Weights of a small transformer language model.
Architecture: LayerNorm before each block, learned and rotary positions, tied embeddings.
Training: a variant of Adam for these matrices, 127M tokens.
Each number is 500 + 40 x the weight over its row's rms, rounded and kept within 0 to 999. Layers, rows and columns count from 0. Numbers have three digits each. The size before them is the row's rms in percent of the matrix's.

# q: layer 3 attention query, 160x160, rms 0.086, rows 132-159, columns 0-79
# k: layer 3 attention key, 160x160, rms 0.0847, rows 132-159, columns 0-79
# v: layer 3 attention value, 160x160, rms 0.0823, rows 128-159, columns 0-79
# o: layer 3 attention output (transposed), 160x160, rms 0.0755, rows 128-159, columns 0-79
# up: layer 3 MLP up, 640x160, rms 0.118, rows 0-21, columns 0-79
# down: layer 3 MLP down (transposed), 640x160, rms 0.104, rows 0-20, columns 0-79
q132 088:465506478443504584534511514498542575412575527512494488612473554536484447506487531471521491441503483520508524532567549557486444517476430474487497505531515492537479557474458528465492523577475515508483532532359482474523518461506506551479490592
k132 082:540476409498473508490420503460533563482484499498518458534474436503522483487517505482527454518513549456505514570413603450519499559580487521586535432495542505517552545553550527440523534432518477477480536525475448562568535549497488467487480432
q133 094:492554467493531576545487472534486461499567545516517486532575544478545501574566521515483489490479470567533527465557514528530492550466419501558462509582463514560469458480486541433544511490432495444485547550445514529526499505471456548485474540
k133 093:448579465466462520450473458505444445552513572579509481582465519531518506510528521502531537472545496513485560530405435463542507489479442527527448564491547506484563508536535506481510444432513453499506549436522479509558474457451537498474516508
q134 098:489513530503538432482420476432559550576467473503519499455542495509470510489557487530503502476478579440502567543466475495500479454475480568523478498484444498518524443470541440542475459526569473447518424466597526511459490500510485554499579514
k134 087:523454528558481485484489535446505539401505434415502527457544538495549506477461432448534496501515476456531515428569520583445463492452477510484577438515510505456491491472447536522428594470470565469487474562483495460477542529558476482530528465
q135 131:465474534516568619529510476552519490483527564567447522551512548424525535504472498474481508500480454500497501442512492473556494544523487483512452497556451516519454521508519592446489500553510505593504534472436534505561545514434508519455472502
k135 125:425579437393453517448485485493437477526505525563485491520499503509517519547530562468545521450440557527543569505414517442513531501528470497529467501539528526537479518534492482570458373494477490480508520475503451475513521477520549506443589488
q136 125:468430548482538621472498500542503449500540510577459516553514555466522536431462511434494524472496476547513509475516511470524530548514503487491446481555439510525467526471509543502466514537550468545474519484393494456579543518442490514477472506
k136 133:534486451450488498497436465501483498481481610523523559477473542499497492513521540438565548504457549558530522497392543443523532478475430492566492465497493569564495501552482494458546416467512524508556544426526507472566516468502569500443576480
q137 085:564415488423457458525495511511487516441516436509512560530465537584558469498527458477488450564446542512431463448524559527496506573534468502488529464537527535470480492545493530528454582515507548512457503557501462480450553522475507491502487567
k137 091:549443452532490469517519582477517472565524578471492539427471525559520496534535486485495483507490478522489557460496433499434536474556532493416559498517472568487500480519531555523550493514467493452581456503527575505464489549446493577527462508
q138 083:437441530542549561537513514538521488546418490575503519466475439501441472504439499522461521490465523474489557527499478471489545472549556532540452558474422503513471515486517466552498491589535520528495570436492498587481505557454490499539473531
k138 086:494473517493477509461507535501456454581445536530525482442471524510487502549475549454455525518486531578472617478529432443496482451500566556520545483575448508514525443578497438462513412526514420484475448448514443556477554517463514579500559530
q139 101:576451573498531437521504514475580509528472474469489452405458493501459502463524378460473436509475534512455512489559479535523477493546499478468543545438442491456498460528533493530478541506538542520583532508546517541476424503529473554515505521
k139 096:586427529524520488507528548536493450511517509546430469400493489490478511577510507461481557550415493492564498494515459458435519494529614507471519541557470560534551448483547526478538470534521497539524516462509587521425500495477500562514465489
q140 091:428567498537490551486476521512521501588565576509448512514525539480554494525489514509540503473493454504520507510531489493497466497436457479470479508570474504539517460519524528409537489490492436485483539451427463473607492454481485577515444449
k140 096:490529501497515490498474420477527559403506469557518490590508473499520494492501507563564503518502488441486428486461559468560503550405422480506447440503525512505440560488499511500510511494537515569440526553447434450510520460517488406492537524
q141 096:493430544542585596477476469575497465523461495546463542529504522436492482468507503412467561538492489535475554451487490440519533475493518523557481474543432516487428531494486535457501454505528510583511527532426524518546487533433496508498484497
k141 093:552557480509480550505440459493503478507490517503551600430510492464422519507489520484546548467491462523503569521430422452533549482459458550545455581460529527472517499571485415510502442421543485479469548498551456477520393437546496537506545524
q142 098:428540414413458449472470484470485544451546493532574505538529494577533498499515565501536556478534520481524418552513528553483501538501498500540461523464597497547529546506437514494508536463508492498421497493535506434474574474541537456473529532
k142 090:428496495478440497492484556454527518537485499428530479501507499596543531420571490528471445502515561531464505499553529550502497477528443478471516467492555467554547460548469537564505576473462494453495452514481513544527535601497478465470411463
q143 098:496522479523452458509457505473495508424472452501526556493528534483538480452476521516563471512500479465522564505516560522469508506441489519532542399592567544493546489491506482543435488472506518457442446556488392414496473468547520417535526538
k143 091:516439550567490496523539528534533498441536499472526493517488501550496475439465488536533498466547492489469519493540508494467495541510439517489514430464483468425578488504439471488513523422466471489556481548546448461520465516476516481634517547
q144 072:513498518500425513503511572503464459471501517452456556516514475497455469526455504495483470428535528534522486469507504516507550548525455448461503520489534555416483543513549487610510499534535537501527414480478519533443529582459528544566463433
k144 074:459445526482529556470503573476423530451561544487443575444541511518578503417509537508561519554530463519545445481611528560490398498571514457467500460515508501517463508516446493510488493559484555545586489445492473471506522543514484520458478523
q145 075:523530482554465490491515502451439487494479517380479418530529480477470458435513420450522532526534470418537422510508526472457494447503499540490546516449474528456449423545497487520484558400490518493496578505487539471516486455535513512486547498
k145 067:584580490552507460460506550457567503416494510492493480435497479519478475510482504411572530503529472567473514503436504456458445519449415509545605441482491476583429495480485449541529518520488590513582443496500559518538477576460468541497540467
q146 078:544417499520527456472507453443510495472481398471523530517485505486559478509523453540522478528448511541513510402539578536486457556470429541523515528502492485491470528477453455519487537453508596509485530543468486446539439457578464472521491512
k146 076:461562507490511464451510460487567508486537546507569509490460405494597450554565432454517551513458547499497551529499516439530481494465539479504468498510471484493584492542482546603454486424495501520485465476459519499544550537477425503511509463
q147 077:496493531453455480443460490497527456568520428523521559459404474488460531535398567427499516495485531521547561493410526476501506529487413564526546551476511468531451452502477562490505510463532495561518431466475510576548518556456427492552424462
k147 073:529512474444490583537480549564511500450505535547455450474486558536549525530553543521484518537452492499491532381479449498564494493501505491477517515538505499550456522485529509493470355557474509517497559480525407514530458497505545497514516478
q148 079:516496501514519594439514554508449561490480496499532482494515558483511488479518522513399545514523440520418493499479517462493531488510542442502418518501470526477456597495477478445558508554545576497510483471510402460504523534503463466498564473
k148 086:436510446421490517473511416485439504481532443492524486579464525502453478471560477530493464488511586484499523537470480523568511457459503449541519531593538491532475533524516538549485563511444538498388484523501491471498485499476465488541478509
q149 098:538526553471487448533474466394555508504438493538514391496523487511476452500525500495528509508498530523518483495518520448493468434436520501596517483485425482455485508492562439532561541493534494428523491514630485530520486503519450503458547454
k149 085:519459518445509480475468457491473436473610481476482486535525505486512533512506437495545527477475476501508475524461502496552549504484457474506474497500502480487477566452433505477469444594495551528419541563473381434483473449561523552467546545
q150 085:517500524511546512478554502477461524543512484529517530567507514484467589467432463501502496443504482458467545530523401491498552517552553468395455513438535492471476488423524488541434440552567500500486497435422544463525530420550493555529516491
k150 083:531507478524565505496482532507592568496426540470457516507485501442473548502438549511414536493475530528526465455498520497523527467489540528546554485505422453510497417535531530507477525462492537483505512508531577594513563520476525438480427525
q151 080:540595479487472461524456498439538550497494484437566481430480532481516471555546529513566517547569518504501465537484488576498505476475494530553431539455523446501482515536526457458510483402479464445521479546556486554458446471501517441558472482
k151 102:479476518439484424446387442502452463456495423522519521441548480503485475577444491453545580496458550482508516493451572478441502491464495551530483460526541586478501504473459465532462514475504539505448521458447479494499581477558473520478577517
q152 077:432565456527488525500488535453422478476476509494455526576483505485540506549457537513485482501545485488531446495544551550495473506502505441582433438490527524479483452474461489497476499447521492474449512503539505489596551453488471510411459521
k152 086:429541474451542522441446430446484511487542494444501548552514490503540507442451532487539549427445541493548480513490585430462555481462484489562451477522507487472491542572481506560422540429532482504428562480418427457548538504577454453477563521
q153 116:470454508496543591524485514560504500441496544552476539563505557450501524511487505464490537524471499502512522426477552474537487543514502467538498435582452532524478544518491581448485507503508533556490549504444501474566516487431491509454483539
k153 113:464582466389456446504431527491518485490534488486518543500527499495523495488490486471546484410406533409568496531453574405516525539487458475519475480529525518508480473523468542505429541437539528495511519478497474433567510521564491472472543510
q154 104:426454442439488587522479484514461489450576517484501516537516475529567472517505523450461517524483420543472486456524501506519442572463499473487501453566471544516433552542486540427528486522462516529463561518436444494545556502439516518482465492
k154 094:464499495531511416492449515442546539508538529438549493522463481506526464567498453495612471491541547366472483536526538573448530487487447495545536452457518501471451503482495462522485575476532534453505533515509507480509486456554457508485534507
q155 102:520493510508488459527473543512511463556561547437473498504444453548538518574534450537475477487509529532504455445535530526500448560486491444462505557451491529516496461480515520409561498477457524490507515478548524547528494533496470582511438459
k155 102:519493505480530471466454512496510520472528488534496504551471481464528435557494482507511475521541538428504429455557586495485515489482496467488506453567496529502420533443483604523481540570500583548491545533439523519490546530523436489450460525
q156 113:488560447488438402475482480445522536506489464438566493430510485523493511502500534513540511480537544459524509542513479530473493455455491514462513547459576466483554461481544461526470523469476469447493448499579492473455463432558483512531541489
k156 121:566421582585512565546575534533465478434483484543440468535485506538479485446518509521451508550520491547479519488523501485492481499568514505449499511495456473509529458476546549465528451542469455576531537529490468573428499519444480486536453495
q157 093:571461524510491469477566486545492473504518485527580433434495410562487498496529445434466516521505466547506502464449451509504556503437547530497437519408550475454454484454472486532531510474536438526501471557517567544476472540512482440500460491
k157 097:520499459590503523500496477497436511565497492484526549389459495480502522481514544473509507492449408563487583463473426533466568476524498543485468580473467518500457490529556512493544433471573516472547418456582545534500421501467492561503476488
q158 106:534430493459494564530528517545505490486532513465483532528500517535553470523535489472422516541479509536448444446518526520500474538476441482552470488549436525523419494557479554426530477475513556528471576571482530550532514533493503520427395546
k158 106:511509459513508469522426575480543508530548483501540476484496462490491489520464416461517481476498513424480458461473514525445524515500428456491461489528468527562489520441454528506434613479569551469536502505520532471494497522567435523480464507
q159 095:455507481571517531483524526492519488599478547495496461488528516436488543455484526508435567492449541471527543459471423487506514473486480561476479508486472473462481482489526495509460469510589388467489516459409542540563517447484459543511485520
k159 102:484538471507508573521502465515439508534489529552494514499528486509493576478493581484505545502456467532512541512444427404536533552468459504504397520478447477487484498573531434517516365469552446521490504477511439532506504476507503530497560529
v128 084:561512553515486443459487530625570488520469462512517473500429430490447506574461517489501478536511611542513523486529501500482519508486479516530437530507486483541529490468372502483493494558518544495521501542491551491537521483500531455588518534
o128 063:473522547430471566502480529397503466552540519476477495420556536496567490449556445483554532549463480476554440475471457590450507518490462516537541460512481516528460504449585522549494484478441488542564541521537476498457488474486464563441531521
v129 077:497482471488503491490540573516362500463522520425513498515432558480536509539520488518472551464523500441498615489537446536465496494488514465512516458458522502507507398469509503512525484461476528586485566539496520507518524423499470513463540436
o129 066:435545481478528526536472514490611551538477468502531586494500494509463480495516512512438423471555494525501451550512477391488512454498476439487447537572524552474523487507458529462522527482545516458453497463512516524486490564501597526513447547
v130 066:492410594536497434510512497524476528496503480463473443512450480490477531521503473549505487537427474519469482527503468546503488527541484487420551529542545488477487486495363518438501511592356501548501482552567509532473501483509500499558484445
o130 044:563549522525439509456509534452558529504519533519491524582475506452491569550371491472555489528552507479519487512457473461465531471488518576520519485591451508529428569540546499484543529455549440524468513486481543492481512515521510562461498605
v131 102:518496583570544541483542522449513561513489471534481466531556533483511529501485558519485508504574467469476502514563487486529491475512503558475487491479460504502438510471575521516495498556514513564503427524486486573420523476467484494512468549
o131 105:494467497490486589535450460550499429460521518535404520541507523512492510523457528472506474512458458542364518484504547513545506526496522487512512492493414492505459545533471487508470525494497537524483503556425502503522537459445462508501510493
v132 075:479527488506450561483492533485562548559433498468496523492484531480483474530483530432511549495496528514547473432520446546484493476428472530536482437490494541491443481389540524530507522495574448470515506448458594527545507443573506533521438613
o132 058:493492489516571507513462470537478459456493465525556454505511518587486528491552447534433480487428507535566507551528536535510486536525470435494562544508521495503544503544494457484404513516467568523563489474565450444493470488463456455533562404
v133 076:535529499482461506491517475545413518504540543517481457529463436559549501521524495546465506478497572448516590525510518514508498571528477521509408588464503501452478418507442505447494518477458510544466587503477508542531472554447435527523553444
o133 067:510502520490576506506493503446521469516417434467462580428524539488492481489465457505501481639537450508555442477491485444528560472468495465531516545540467536467503529463487491574557486516506476508529436515502476509446462509486550490561445560
v134 081:399538385502472492492524518536375523549494508486537548489529481516488492495480507485457613480493473483507470507416507475451551497473559489537542516475486517419514491506511493474494505480546494483499564455489535513536431475521496461502564555
o134 086:491491528513513425527460502464537504472479463496608478477442480558508489517540474542479459517525533451626524509519498469540493462508498450463510533574608532513537447478499486495482511506494512465477500479572494505522468561560524498526496486
v135 082:521541467450526530452500513424482453435519482405467506516526545487528472466520488479481541477442493560491563563483532452503513521532611488525572520480506516531529468542491485594490556465508466464518449500473606479494445470490477479498574437
o135 069:437504494538467499551510531481496526478496565451521495416498471474491515475479502562397428506567472420522492444510458510498503525432428499543522561500507506488553459468503514441442495536472521499482525532576498557524516590540563468545510532
v136 075:537526536492486489507503480552476496526485415481491513476575439504478534562515487487443471525453512467479423633499564481486476549529537509512504546468541493504499496565473500426516503542466546509530403536507525534483541496441520440488589435
o136 063:510456502543525470434500482467490456467470538457462488446498489491532461452463476473531480621562522482568558396493525522520484479491510547568511534505412549493527508473467526521493518509500440485498547523559550515496477541535507528533509551
v137 079:493522475467495515561518528497477564477501555519517444545450486489519555490511514480485481534497456512479510455529425554494489516486548477459489484413540473459508514556556540456509410406492557499477577618443451509460464559508487461442478500
o137 072:512474519541484481423442467498472464499468504510442505515532495467488455544477473438530485505491503456417532512486622428614561417518522545534479488584405499473484538534496506495581529531492453525517440482482533528538484500484485581517504529
v138 078:498476579475531505481460452496460465533528511475503480504475504495445478511461512595447501478424523518487481462511538471464496471476502499467484474505480525365510443508400518437503555546484547492492495515512550504502507506614501574545537561
o138 056:526497409506466517546462570503507477523525492526467554584477434550528498491414486499476484566555525510549514542487525533522426508543504427491545492495547518553437547462579537507533454437589500504486493447481536489526516529459550494495514452
v139 077:481579485468482471500483563500644527577553479513460457482452491510478430500549468528536537487526482485492537551505443481478527431487578528501430460567514510470509429569473503540507523547497458520478530470487397457547443465508494505527512551
o139 057:530489476520478506505490476500495406479539467491560493491516496506552532499477538436485462482518520491588485501515438539444496583560472512445598523459495543539513435451480484484508463411347539471566543507500527471512461523493496451434558496
v140 084:586460485561494486498386490431500506491560513493473501529423467481529540540494432466514495517504562503512482486526545492481496560541499543538443556530454517466556477511539468484513511414540532508469566445505460530477438480507488469480524533
o140 066:450470457505515528525578514553450448469483490529511535452534503559495480459526516528497502580489460560557513523490469515498546453446530477470507458365573458494477487523484524531525459525517457467525445478465486479550513472474513475549447416
v141 091:486483485510482558543484467431481523489509577501511489569601485500498532475481491525478449503489506502473379503457559509498523476501467508463505523522451490525471443503483497458494564530437487457496605458490500532543444534450508530475511613
o141 066:566532490524525444449464516568479458465505425543540515511449484513507499516429482544500539523538466471538563520471506493502492514511552514472489480471536492480561475519523460549467465495531494480483431495520485480531485485538481433547401388
v142 078:494439578486593513515562456419532518411515489503485472492528537462507521540536519485452514489518539523488489534587503504489492496499479436547504545515562482511444482487490547511468475506490507563479443497512538535412555484505519439459464488
o142 086:492517492544481544495483480534509464486509536498419514543514493494460507493407548467535487488483451515371486501500521544504475516505512553511473474439422475500482562543498477486471512558503514507523506571482513462498553456467442493515500493
v143 063:521527485552471508422523535547448552530489556473505543471505479471487530541419507568489508505598528527476439450528540522508454471470472514536491555490522495529464507488510484433490497504487541525490472527485554545474544447539455560515522504
o143 057:483454501500545525472452469462491442465466486543515496589543545520470495516542487505558500557431478489457538536472514498573509456483485478560469446569409456493489573553524475556455504477552493515533480541529439521487460437483499547557462523
v144 073:510497474457508562481533517437412472464514500477516449538464491509495458449403490503500478493570492513461546510528514511491506475431518520453552463464451479395505502507511527494498457465505527489462566456482470499472440521506507519509488470
o144 065:454560488523523527568429475513519484507522549511460535561526521496492491540534577533526498465472460495408462525534512423548553470489484439518471520536460418486453555570450446430492503490538498563479450566530495558509483478482519533513524513
v145 100:445539478476473467474482470503518441528504537520559544450463509489503524503481485435548496487469579502523562495470470495471508465456499507527598436521493541516483449512455470522485494461518475418495466451524507443552547490533532527505543554
o145 105:554505460483491438516532544486503557518512497463550458504487495511537489514562494559492544463528501476614443556477506498453454555517487464437456503493635505489546461467534510450499464493525495485546561422528514479458463535545532463453507489
v146 072:488505464573489488502486506484502515480483422463514540464515543485514431468491522388541483529502486548498498559486495477468509509499512470454606435436512515551495534454565550533463504502447479451519484538494617510521424447512527464488504526
o146 057:458455501494492541521507513515452500457516593474506431488495467501488563561559445538435486483474531481526523463520541528472528514423471521454536520538485455465519535554474451406453532524557523519510489472535437543549531543503554528532537520
v147 082:497527491470503498524462471537432492503574487466503525473508451507491569489499464535454486503524457472479514565475461490488519492552544522438570517488522494465496413531475544509495560502524500582519526496533387495512546424483444476484590355
o147 059:458465475491529513540550531520552480517517504530468561551523515467513508521508615460522453510537559536506511532524475433569477485482535461542428445531503559559461541457496480501480482435487525426465472493467576520485469555508554485503467573
v148 071:456459503441520573551485512488498504558452455484535541483517459516496560545489485542534475467503501504505525626455559490508504580518488485491540483482493467499561427515435488456508493508492483429499489521487531475601434500462512474489478511
o148 048:525518553500492486483483534514459490523509558451447433526508491510522463452444509457549479552533504431496514422544529524548530532449533530556487537468496517454523515500507499490506541537444480553489504524612518491449462565550364503505527510
v149 084:477499511510529514471498511429475544477492532382510466433551579526510510455523462446501588513483498544518532567472437541522483517542504510488559467507506507596548516473497476601522453486453427474509465472528474536509464480479550501545577475
o149 070:555494485557435471518534469522477538490430502535446471433504454451481493458465473493471454460525544502429437470519525561412506523496435537531458516468501507407547457571482548481481558532497525505526531511473520489438559540531455472530449517
v150 081:492522515430494534490498514585489507498487539546428468538516488467530432467528547516495542517500509525491464493526509546511530493518509475515473502492593488465529564494476542493483472507521551501545543482501490484589534472540486495489458535
o150 058:515534494562426445521530532421525506476523499484528561526470513508517523523380528509511518492461510440456546477487524477540532480540499469508559517526378467534445522476561418461486525491544552526485541578490489470427488488492532543419565455
v151 080:562489510478505446575540521432474487530535468498498487519498488515485577533460422534516424498451565456489433476495577513464470516488480544464531521531437500533511431507466585441490535454495564522502464485538497484478531535520523502528559493
o151 068:500537484540508508460511499578523472554466558442445467459530452471569408495519536449443487566505488547531507461476491487482478558468521484515471468484494484432486523478509481540557483453526404444573467452480546550520550514423546482534442495
v152 089:421543478530502532428493470545460492455484418438476515512558479538509458509530568485547542519521510535494490550412528480493559463525536566492505473515518525503500472479478508483468521530418476490535459469499582491546493471543493512513474548
o152 087:512454503460437481575490564486532524455548488549613481484476524484502585525510441583438482429503481477569542526520430495473490498496486469505574529552563529569508494477555476495439491496548514448440519503547455503497476510532504481487519515
v153 083:509452549502500485470484513469522507446532531464501432551552492500517495490514513533541500523414396513503599509537532536546497547489472513415450512536513512507530516483463526515495475547444519538470478502522474465430548446483467531503464490
o153 081:499565513490497582514481499553550536559490495555449552510499536480497550454464542501479483399572513538377454536487417471438511493523507496549504427460460502531423477547499497492513501516527445486490513484440538525546514512494483496469467485
v154 085:508563543527528512517493511458498513482478480471535549481570455448466522467490455448518467511496436512476417463549486543507520441501516499489507420477497507436433498440509511543501581586535484482493541495497537499437554476494508547548452522
o154 062:490491462476515548473498477528509467533510499494552505529452511535538479532523530525480521452482526547504570538484537463539457541482429462530508486562481465544504558553486527442424483443572504530508425483440485525613529483487532542520514505
v155 078:539451511537489506526526488462546445513497534545475441585496508542419533522438504487507485497413532515481582451546502527464471518535417503457435488497492504536495505514456454487492500550512556541473468553486471524515467494476475498511445558
o155 081:507543514482510572498502480546515472524489515498429541475531515456522474445475542468542494531522504543390408539512493515523558502473510523530511483434446506495472540497506546523550497479476438507513507522433496499454546450477483500500496439
v156 082:417481425480547523482519485469474473470456567538510553467495525530526488490502558520513604496546527467515582443430427502526508441450448510527526446479544478453475548450513517521488485471535497493513514508449519461502569512457523433442542458
o156 076:490539521491497462572501523518573565557508465501480517528458460478479509467497508481447466376476452521428478579522540485456471484571518444483433469535596532531541428456516467489492513510543548485460563468514495510440489485504511535512451511
v157 071:520518523512521493498453455472519454472460489509509420519487453514485549515481478541454448526508386544459470554563528479490527485523464438462532502515487447525526474486541513439457541456512501489533409512555493516452508488515472531474468459
o157 069:515494510498462520501476539536473479483565566485421492535501489428502475534471525445557518526481580488420489462515518498563485529478545587504484475487411451478423569540525525467613477479471484471498502471456533500489553496466503501484536485
v158 078:511465507509473486612479511581480466530596519492523520448501537485451516507497422484517538507487406512482572481433474452487503523541516503452507486549468498532538485489429453476445550449475483512461492528485515451510463543437513448496572497
o158 075:466570508526528501450508515480465514544444474453491471457475453479530424461564465442494445499518553477623502432529511526470505518473451512510503529522481521439524465494508556505559471486505461508549500488526492537504494535506542495545495492
v159 067:590505449518528472488454538439484487483563501557511482484460518493540568464536502476534488501494407504514515425532483476521545575557432477502502524479438500566524504497505511481470515483474531475454534518496465557464416510558479630532412521
o159 048:470562529475454525491482504541405533516464507463517498514491530507518464513577451536452539482452465435437505487430535424580522504436518505446512519504529483501500507554537539515560450517499434528513375481479476530602554518460556477480495526
up0 097:467482473475506501511506501512513450499485533550516530474483471413496505388451550488454503427416509536509466537516455451467488505479437444480478519487520392514443457512509527517482548533542483505489455514489573506528510557471476412517472417
down0 101:457473534475591490589597509496514512555537443515607504439466530504545463506468529539506509505477545506482498476500500562453498491538452482509506507514435499541462429506516492470523603573477552549482424395405512451516557538538474496513497514
up1 105:510496489497500576485413527388524526456517570537515501528538583511529504447466503459448488456489516535483497528516535468511493491487534493553534482507511487458528534503590539526457505487517513478480493474428416519440460501504506501517531468
down1 096:492493493582500481470496448522479518553451487444536517521442559562532498520511538510522543567488509501502596464523463367476504467458460453531548507478515512482426474473495471464513521544458604476515521445514583478552559445496486518395537505
up2 109:488484449499546529447468492490532484451501474572487522516488449486473508503454496460523522452539467487545589461433505528542526413535495537489534530505433454567437547550555545443469514520477563424509422460449533523587515500493477564417519500
down2 114:479543510479467489523520487490446435549537491422531517494457443490471485456529420446522484479513551530565496458465536476503495477548459606534495535436491425491509527468485461517506456521536532415574490497521539494616463505564516519514467515
up3 098:464516485493502463532448480513528466454519492489430472530433498527420463502519482545486447435523508456564492477495527482498520497521565460487537459536486538433493445515461567500456500523483546489519574472473454484487426518520505495535476512
down3 112:509493512495578482486532516513551468503568441511456548596493513551543510500495486509489533509496448530549475528555443472459528494497484501533437536545465528460429448508443445477516542536505490437510463489538477545514458431511437526453430537
up4 105:464482501480518513499452548514558521482544582473468463555454500499491448469495530508524503445533493536530479485491525486557459468493495456443426531512520505562516518497513599491494480531488561508542482482478523453511427486498446491478483508
down4 103:487451573558502518453525532547485523457526528448479450559487487524456485550514483432507467483461448491507497469489517505453480424467515533509549499468506459442448445394499509495479515470463623551483536461545480571536589501543513507518417529
up5 094:552457492593493520551493494527410441523513559574492487490480516410480497506482518498512496447541458443502501503539478411548504504469489465471541545473524447502452497522570519549427520542518489560503493459373450562468496563423466505486516456
down5 089:403530475509537434495513537484529548504528496538519425511508497520465514519485481482486505479499568527400507515515521568468542515504536520473516448509455497480484542547505429558505477575467502484512561486524518484587504485534502473520437492
up6 107:508498518525559481479508488504581619545514477529505533501517517375475463469498512515514486460531486429539503457522469496521505494551529489482487435495470469478418534615498508458444550525486523486521561527500515539512459523510477498551454440
down6 106:538541589470469504487515510493502526524484446530507592462445598532483503420547479525474532444497452486518517455507539522458483462449494546515465481481467432496461457471492476454531500431439538573522562463526507456493576529486530377512505492
up7 101:491474474442575481488489567532496544519552482502454490547525479535469610473451482472467520502537464469548490434495573551573554439513487526528532459488412511446434518483541532434493544507568498495482515530554583520481410521498488479505451415
down7 093:542594458494589449509450479557484537522542476482560520495524488474519451560442447516528508457531400546432515493449422492463522562477442497521538508456520520476540439514531514465533525506522510508515450478486516476452505509458516474542519508
up8 096:424479536492522567512532516463568499546527579528444544523560603420505562456512506501458538459414509522513516462513452404467505501482525503480415473532440465448500472526488547486518473513567459465501501489442529550476514514485441466530447508
down8 100:518454466501552511500476551506475493518531520493481485491431504535536461509571485495548488455517481412563504525451520553533472522513544565449548540529444562644487464476483493472515464510415440524490475471602531467486490529506562533487494443
up9 104:493488512515493510481569483492480475406470543497456474518540536423497544491460575570552475469493525508519527470439434552535482472476464436463498508463446495487480447581445567491538517509480516478533540430459601467586492516438463493470442526
down9 098:576529509498516485492458533488446540573467465427559457506493514486561572444564471450487485487500457463463484577552514457479506492528459521457462468450572448553555582459526480444434526496536505554442455519541525370479462465463531581531574506
up10 101:424486534568488513591482569482464521543520492477404486550574493529460532493441506464430476475493477438511493469508479451488560441485452500488502559491515485512479465465488464539520545499516536547477440413477445539550562523510496498434452498
down10 106:440504419483462503547493514512509554486490502498576406497623502498583466489509522460509502513503545452535485521485486459570536487500477463489555565502479559493413489505500481479578498503477499441519431486530569489538443551452530475485456528
up11 094:412523514438493500531445566446532512502489525489493508493448460499502443482462508463436474446516546579490518505506515504518510462502509430508500475482384461500449477447494507569535510548537524517541481508505514586482429540480406540485470530
down11 092:489528532568466484438505477509509477458494503515458474512505539449481565494491533475503510527515408480511412509549485495469533520438494530534482485461519526542534480543510485408499490557515474520463525461520537434474494503497480501548433553
up12 098:497545573473464484534475439400519536502577538514486570481534482451519421476540522493499503481477492488522503518454479438499456561480452516456472509472524423512415508489563543513471480490517532480459515415473518479495517500504364556520520508
down12 092:469467529424548551481550524517490505520509488487533529557544472502508522454489483597596515495494492551469442490594496491568493438495467490536512490500463441493528513489431486431490570465513519472596464524475499529524512508546573530473424485
up13 113:456493548551522519516498524502492566515509520475463438485517502512520504503514502487500537511524508412496541472549506538528510446517478457520517428494464487501500543604464560513492513479463517578519516450462449551496443582539504495437427515
down13 107:557482513523510513479498468482522493444508533432437541524476472657447537491465507585531477518468542546549471430476506570474531507488458529510476515482553498554499506495480466456491546488553487487460482487509499548511528518511418462475428523
up14 099:410507526455526504470461512389560552467480486537503495473507517506480497469494487482473508471473439440504497509458540533470514470495549500527524367438472468460472518541454560538419488529480538478525501474537565460536431551551427482551466403
down14 101:500478540494477451488496469547504500494440490547517548493514454469574507417482470552495492520532557498464495482515472470483421490568521495558514593488514529489514401475544471500509512452512487462540469494446495534471532453486462489494508533
up15 109:499489504560545547486462499502502532491541449468492576563496467488395537429460489564461410489533484519524478487515462523499533459576502482407590421494508492453518488542569481487496524524492501524488513543483543452555466447488508527524447508
down15 101:499504567497513508527515462515521558443566486551549466477535484535536426463474467495550453469509474490504532496574442444431478593479474512472512510493540534565493447574544510487441413465420458409505493456530445432513562524512518523540479540
up16 108:473504575471461498490445504492548529491503483506537539501494486504410506502398446478453394424560531507483538509514441469533469478511474484505556498481470414456473520502535503523557578518559534545518439535509514506527537499490483568517536498
down16 108:426506486506477529516558494452492428481499492489489469525513491508476507516578487440574531544489486474526445521475618476479585499505441529543473472529542476497538508569470492447496453569423442525506545465435525497506438544538523447488484552
up17 105:464499479557534518479468517536550556448489501481487487483481488482528536501526422467441425483497497502484554453537470515516543458581485488504503458491481459487490482534540499447493541506484520466585530539515440581496520464491517601447502580
down17 105:412428511465520494568456458474540418419483465469500520520494521512452501540446497504521538525487517509598403473470469534529435475454456515516519526543445516513510490479484478547531490497456521468467533508504526438490494557491501376583494486
up18 092:505555492518565495511522549509523532450517509480503548490529524440467477476453546561479432434575425545570445446535502461547520504552592474442463475496459503463468441546498516521491470569486493485544516481524534476555550484469508441568545461
down18 088:513534467486576446547514430501499482550552558504482528491589474510580435487529472500535434588527465514523555465403499482419452399581535511481506486523533506533497482528443469548481472488389490530473499510491450501509511532465551459581550469
up19 104:491461438493437526566432502514445472465514595531485502505493549483515465437478488474489518438544446544482495472442554461519460517483479484482494537417499396548474457479545586479524563470515557544518490436480503499502483556405429566446506562
down19 112:419468569473512455480494536539517522474459447548463501543536501514433500539442522457457462531522521455535483471497526555498508476480451463540443435526421551529510531580495467556495514556489508594475464506515529452498482442563517489482474491
up20 094:523571516554518473541555504486480503488436499486463463475511530407449558479497440434484505480524530497458546453516467455574503507541542449498495521491510484502515415501547554496473418484529516495635441452509479494500548535380526522479541485
down20 093:498533477516460409512459487456471521529580449452469587494518556536527461559565511484559536508505545511470497540457565553470465484491531597476509554489494489509527549541421485475512581481446528478485467495544532539520485482576526525521548547
up21 091:471560524512510566476467510518518541527476523525507542472456420476458469460436527546481521483522460543497569476478472472457473444528534505473513466494460370477429456524486476529502522519482472607542520487439533551504457519500456485541476552